Part of a small language model's weights.
Size: 8 layers, width 512, MLP 2048 GELU, vocabulary 32000, 37.9M parameters.
Architecture: RMSNorm before each block, no position embeddings, biases, tied embeddings, ALiBi.
Training: a variant of Muon for these matrices, 663M tokens.
Each number is 128 + 24 x the weight over its row's rms, rounded and kept within 0 to 255. Layers, rows and columns count from 0. Numbers have three digits each. The size before them is the row's rms in percent of the matrix's.

# layer 2 MLP down (transposed), 2048x512, rms 0.0565, rows 413-438, columns 384-511
101:120141152132156142138118113124126119141125170129142106108194170116113096166104178130108161094152095106121095164122136121125095093088137130113106141141128133162136182126166108147100121129073080111111132104096117115105106148102129103176070170145158160115120131098140136147080134136109143116151124127115130109105139106127134130147108109123105116097124144162122138175121098173145108117145
105:134151153103098109111130115133130130143084103112127152099143114176110152143186094123118108103164194135170112136121135141122097147141137109115116128088147121134091114143114154097106123176138138132151159122176137110117090106106127125097171125127110141136137116135150167120129096137138119110117101139175112168147134147147128108122115162127125102139120136136184156158102159152126124125115
094:104133160143133088161108126112117155123155140131147146143089104092098131168100131130146095158121118160115153111119140096120114139140175074105153106134085126121150092083111132060145144146139088116129147103137153151108099129130158119105108113136122113121104148131118087130146098099159131136140152102143134131122118115128153141117146111144095147108134129087094135092136187126157109157145
101:156116119131168079145139080133088143090139123130122120101139152105115134189131114127086133115144144146154148133140089100087069103171120153138129121156126117098140130135137123101152111159120149143108144139129095167127116103114095183102134187144151156177117140165126159120098128121073153128107093114101170127125105121141127126121148164130150122128115118145133119078139140103109141181183
093:126137163101100139094126129141137126117124098119150193129119166124151140166129147147161085164097125091171134133124125122107163145128180144135124178095118164112125174144185126125159096120077073103112107134181170104160094126131121171090129119165155131083131121117172164137129118124112150109138146095190115172154097101123120170125105118144118167099105156120106161123122087148122107144122
105:138129178143126121111127120111145134188128127112156115133133137143129144101132147076124140124085096105119172126097120155149122157109135089152163140118148113129119070195158107129142111137101143164122121108097126122143176098180127111116112126109118095110149132152099135090094125132167120144145165123086130136128152124068105102130135148153127152112110130125096130120090121106163139151110
107:116125152071119163111102124102172115114125174146084109140114146125122109138107172160112070142091147114115172159122113122114118101142103129113097131149074128117096111117129166096140134110139086124095168160118139143084125144105135152133119108093126157126124187137133110146084083167109113147135144095140084138115134113109158135114146115137135135121143154108132100125112116120096119102134
101:126164096138120104144144137163115158111093131146138094105115142088063105124127143152121171156145163145162101139137137126127113156149163147136112122121152090174115122119131134157119118126122194110095128144085119102121129125146127139142154132105149142172136091157139126133140134133093158150136108150143103110132106164144088170131135147111122149121148123129125161131120132127099075144076
101:140123102141132143093101141114116153122136152166094117066154127173133117125150146125146110097117116126114138143156144142110149146146074144150083173138145133165127133122126160137100134129150113127129106090155137139093203155103181141109108093103125106118098139117094134153123104145140151092119126129181163118121109125096111101119105099155151105116125188150095125157118117137117163127127
093:141131119125189144125143084164141118122165174157131132140117121130099155121137134080109088104119135139177118103099161084137106136115114090140158143124147105148145115095107166110118095141152144124143098130106116127111120076134178113147114116150083130109092145163137114100155134129125126094090108152172122114120114155124161142155125154118141115129153141131139131105162162119114115123094
100:115145149119164122103080141170116128169107167144083120130136113145121136119142142091125128130143147099107127107146137150144120135115108149136143118158124079113161108112143171153101097138098094145128123147123128146169115143127143151091101122133120099115128138166133135151137079125145107152137109149154120136156116111106126138172101168135104140096152108121156157127127144205134148125127
100:147096154126142156142141163094096137088100119153157108129098149134200137131148149108052151169122126125154151113199123146122152123102090128124133158133152157141108128104142139130109085092159093101165133112108141128129132132139144105115143056100125137118111132105117157113135156171098143159100127116180114150158133106125152153115156132096114096121078106140118136098154105123121122117119
101:138088127130165095099158174130141110120153144136129130087128146103108149092133147124156152118109193103122119146103100138130093132150133119149115151156145117092155147124130103112097144105145128125121171131105139158141117156153162147085085161139120138100090155111106117126094152118143156146115099086109185138133114106123128086137146094149145126158149127094128144158095132118105166127138
100:127153113149097111110135118103122146142142124094131162162175145120135147121154145082118166110110134148149159132108106148102165112135087150138088141113128131162173146150107136103118100100140154121127133087108129111179077132141135114117150090135125106173112118149148093114158115115159141104126111163161120096136131078131163117135155132129158138126125125146133085118151115144134131162125
100:096144135157148110143134151151140128159069128178115119185163092133158097110124117128165148143113126137104150121141093115107144105148143100161109169134119129152098127108124146118112092147077162085139111166153143104116119143122149129170127121087134115146135109145055147099083136123147149116153099085115163120132099129105108149111135100137120141130150178114164123151122151095119146137160
097:166123131113137110126113150095158157148111132146148150151096116112158145151149140133115129120132134124135115099154135172123114120156097093157138110106117183174090131156127149110170170122094144095131109156119155154144144114097139070079149125100084106128119125104154115093125129119173159133119114145148167137157122106123093152116124152087122161127141111174108122121115096101112124120166
103:127139126091145128147162150151120138087125121177130073132090123122102160132127144139116097137167171119133148128119123163140160124105142126100093061139184163168114092138123104116140135156097123151100105121102126079116099143133138112117144140113157122134127138141105129143118179126106132136126147117130133167105074132162095130112089113134103165100122091129142134150105132128140102133138
102:127165146137118070168162178117155095129082105103105104119133105119132128125122141110096128158122138102101177119168092135101155145103153146186112129124103076103105109126080101159114131126143138123132127128138124114165141131116098143119077108112151175118143117145152174176104110123136107089087144160125117116134131085123151128082158111141098128120128157144134089144144133116111101126143
102:116105161110178156140107123128118152111110092143097143082097114122108126154110147098108134160123136126148135153117099135099146142121147155135119174103106129145138108127132140119108136172153164119146151114170132180144132151127133131126145166113133119112108094117157124149123075127148155143123104105156149140091105166143138179156130114132177153148145164127154153115143145157180127144129
094:098115111114108139111153106170157095110100093152132088182101121100092157087152129123147157126141143105130159182177131131189128149086102137131103117153145138146118086165152114163121103139114122131139090130129156166122115144104128140146082160124157090144131131112104121155147128113167139089129121165108105128160088102112121165107125151117117109114124132117116132108126149114180148114086
094:157137105111124094150124132118158161122134100156109111140160137144131135124111177161111184138158137141100145125124162133102121117159130134157122132105134116134145126102167150111095091098112090118101119123121139108148117081082074143151148153122115125130126119139073082120100131100144129130143119129114141129132123073101129103109122135156148119157113141135144160129105117135180141115088
095:163106116182153149140098100123121103095116112142161121159114144165102164135129119135122130155168179128099143171114173127100131124113136135140152168161120140109144132119131142072108110152123109100154127078108142120158144121128169087131141099135139144086095089203119112105157128112110099140127149173145130170140152111128105103112127079136098126117110141168135119165128132100138139119115
106:106106129116159131110128133085116130126142127162155152107104139088131060156165106160135128147178101132142137136129134159147087097125157143104118132143122106130098067139125131126156133154125179122112112106148124113150128129124149101158174116161161107098154144105134149091118134176148131111138103151108132098130135161123160137124147108085129110109170158080166128141162141140149176147103
102:109132134100136119132146066146140130165112151135119131122112107134129155114102171159122116091123122138117124097153128097144162117131144135165112138144125193132111146155104140117102137110116177144126160123048136113127127148101095130165096160130149114143154155118142161142129156153067171171141153112115122138137113101140098124123169153145129105139129131145142102139115144137121190103105
089:132165167131140088116146083159135161102145097173104167099127107097112099120110139178158113118136132122108156107153149146119143109162108123138118117126129137102111155134144088115122119145119122159095125186121163090153147140118141155099118141183161136134146182126098140124092108145143152074101130151099138128133140129129167151124118116113093160088113141098131145085162134142119185127114
098:131161154122135071099132144136071126148122077137097147128096134112123121072166167140184134119089141122174137120098135140088121142078144140168117137144124091109105077164135125119121122140103095117142112065092128088149171156138087109175151160116127129144124098115143133134150123093076110139119138150115104126142149119154143119070178147166153138144121136118099130136124128120130153128131
# layer 2 MLP up, 2048x512, rms 0.114, rows 414-438, columns 384-511
104:121124134139148119142102109147120109123074134104138129078138132148112145159136101146156127123138147074154113131072083133125132134142123105092162086053166158125150178104114139146122145168148088158096172093119153149133152105122133125109125159111129101149143141180145155122112082124136145111119120134128095138107125115099131118129105137127133113106141115124194170131141151137082143119113
103:101096141096092130106144138109137097103113165100104135153147120100115136097157148090200125164109109103146167146125086139137164116132140122086156109134158083162122108104106101094107098152134164089113133130124128114156170144153127105122145134134151124076146097126136113112098107125130120105102161171108087160140126107093118098166154120106110140113133174156138161155112124138147132111113
092:115153146129156130144169114148147134132134142129119126124151116116133080105131160129131092153132104116144108106157151093146157106140138160110144095153123163130098159134129140115123126148139117176134103153153123114118175121158120106091153175099114106112147122138143179069126092132149155141134158125098147097102155163078144160099137143151131174119142090119143173092134140104159090134124
093:127139157107147123143096134128136134134135157113134080140105140121168086115121157159090152119143161116097149144138112121115098130143116133159138128164117122111133134120086152109122097170156138174151138112150145125106134155134115121174118072115139101176128149136124158133135126143120154092139164142112130146094091151138138156086136158108119128120127109111102118126160109134172113131183
102:123116084120159143119113122158126129140133167144109154154108108112125135125147100147116112161126148157131123137132135159092125162128140109113127150126113132171150157150113146090118146156186107130105090120091150116163141088153099114117122165138145191116144172101133123146093166159134170123169133121131127183097085138094126153093141164094148109156172137117156132086144127141173151091144
106:097128120082097144170133114160129151116122153149141095081116141110149125137118127116111121150145153130110122181122111127140127148133200130144120116114112111147149122104140110089135128152158115157110130154158161124153157142111113111135127108121118151144098157154097114152109135152142106114108165147147140161094118140143140133145150128092169101120114124143120115109104070094164150155119
100:131151107115123115098127154098127126121122126143147141159126156162122108108168126117160129117170136137116110164159114094099098149095143123165164138106098120153137134123103129132131121110128131146083118091100104110121105103112130168144137137127105161143123145156097112084116115174192108140128090077122129169125098122112152120140147124130151143161090139141158109148148138114141159120137
100:151079149133093103133086136086189153118112130108108125099116157105117157104109116114119134183101119146175089111088136088123157106140126085113098172169098134131113141143115121126142098134113135129112142179111115131166123106167114078076094118154118125131100157158168127128145121147129145110148154159147097117071134122123129132182137097146090149125158131111158094155139170148145127126100
093:128125126116086142139112116111128173129125101131132062173100145123151189140173093129108113104149099165154112149158148105167155103150142116139132083124154135075168171132148120100105148133103104120148102108147127105166106111150142145132149116116136119105142126146118146134130149170109121111105101125135092124136135152162104132158151167101147134198135145133115121137125118146107162103106
104:104137098172097173141086128138129121118109094135153121159139119159099094138160133120161135110141125149118120135158099144157099132102133131155140129094102108135150133118120168147127154145129124093113110121171131150153106068105114108126111114098111125137115116101116081108126115148119139158149121154106125117155121065123113136136149120102089110134102139144144118129138092099128096127127
101:152141143132101148117146103127108142119169125138142110132147123113109110130132179143147168074158136100114134153101086106139114143111113171137169172152121136091157111125170150146131105113127171127117095163135095115139128093104142137133165147106115111132143137169131129095110119126130119154135134064119143156134091100140147120109123151124101096183148092141144150130098138109154121123158
102:120116148127144111126164157115095110147123131095094101113133125133125156137104095099084124103134167139128089140133130161154115136148150138117157116147098116105115125146141124161096141094138087136111112146150158102170112094149170139140089123132096099160144097126090118111155147137181109189115154110123157139093119138125091127116143200099105111151143170133133168078145161120106187149139
104:098141126141140154167108135124121133195146103100164142157143139119097112112126103102132134116094094137118092131128108151189114141153126158088179110139108123134119092144134129130136130179120158158137150119110115119128129141142121129159112135119170119096118100122124111110134110148152144097151075121180139127111181147114092088132118177110144116135140114150128153123120146102160172121106
106:184136112175120160137090097085177153133116110128103102124102110139132142166119100136096124156124137184103127111117095113171152104097128094164121115091117129093100154106173114130130126138092110127145164098104183138093156094140137138115098161062112120125149116114137161127092079127122178108136157126143143067162157147139151126058153145114128106132172118194127118150155152136143139091101
105:146133136125099124157100132137124141116166130130109121152144109086095137148156177121142132130125097143147074140144143083099074114116128125109139141133110078116172097146154121124124126111122129130126160105113121168099147164141155189133133128162105130135136089153128120121160148105155158129119147133101134138098142127108105128149136130132137107120147126125109161125152126091135132105108
096:109132148127141116093196123136151111117120148134101120138109129138159114095114112119104146147132088131143142165136109159115109123157144116144176172129132115147075123138141136114129157097169152163152122076109161130107151097135133103152155139123108105144121147167135119144075103136156165116150143155163119104145160160121119145097107094101117103133124112162109152126135157144091133120142
097:147111100139118149176137157111150133100096154146174129154064135141103123130100115134141156150129142142095102126166134083138143127131159127116114131105131144109152170066130079132108156126133112143108143100149147111129133120117137115132129078132144097158148089182142109124085137116132154177183098125107115115116074099162076135167117131103117126164140129118149120117159160139106088102132
102:139165087114141173120088101118104158109122095127125136108108150148119115142131144154123139157129154122146121160108127150136103150094128146123121142123157178106164124149093099146120158158084125120150120110145136187124120071110071096104124170143117157163097111137107120120115138133139136110107104150159146151147119179144149135112122073064197152131101149142152109111138152116103118157118
095:157117130112108126120132103163108141077138155143172075139121117176135167112128100137102086089143152149080080125168129119157131110126107108168167111134186141106172131148121133124068159116129106139148095135132103095086074146093124171132153135139141133108123098136136147113146095140166133092138115131104160126117129133148125119130115109151149096127170100103151153148091149137137117121106
099:153070165135181132145163145139130151125123188115173136121138174114087108115155091136106184142098162120136130100107122116119145107118139116161109119116123144111149182095125142159143060139117107126153139120122165120165085116143183101093124130157086146159103137110151138133116134086086135127114113110102155119164162141169109090067107115166140123110143095159113127126146121121151137120119
090:123111138099130107116154137128136125092140140086123074119101128147131112125126124140107120095113089148166135136166124100149150140140121078153149134053139117141122147139122122139126122161152109157118136124150116086167124153156168117153099142096116120143131122130111116104130155154130089121119132128121114073148100149163097156109131138135138118132133175125167156098144118170151127116160
107:095126109098137134140149107101123152122145151097117099112107109131112093100143111138139159175147079161148136106111119121126160086130113167136196174129103151099086094176151125081123164119134115149140169124113123111113120083138139117086143087137125178114121182100100137142153125150167133145123131070116130127119126160115091128126094125134137069122135152112078156143130138108140128113143
101:164077145101125084180139071129129119113118174147081128121157176120105129162126145105132152178125135129147128104120127120137144133100120160146124143146171107113140140106112113142105087120139101125109119118122127156111108120138146158177132112133121110150126149162142096075132132094119149095145118156121142113140133096125145104088144087098148120165082154132134096121127110124076140191144
100:146100054117134109128109140117156203106128091121146116134108126169100133159161150149120127131138118172165118139084120138114159115136138093147109134163158106148119088114107131098130177131090134108103173107123177139099113120131107148109090111137117111107074101098132152102162126135162142148158136175189124100151102094149101105131126101119138137111128122102081116128131136089160085096109
101:151092102163121124178180090108185121121121137118146121114142154152159147122113067143127101102145137158093150119081134145128134132156160148115138152124122140109102130124125126145139141140153128138082151150144115112139091091108106102158116153134117126163138108118161170147089107157099094146144122141104144147132117106115117149147122146100121090118134174099176134064083142122111147140125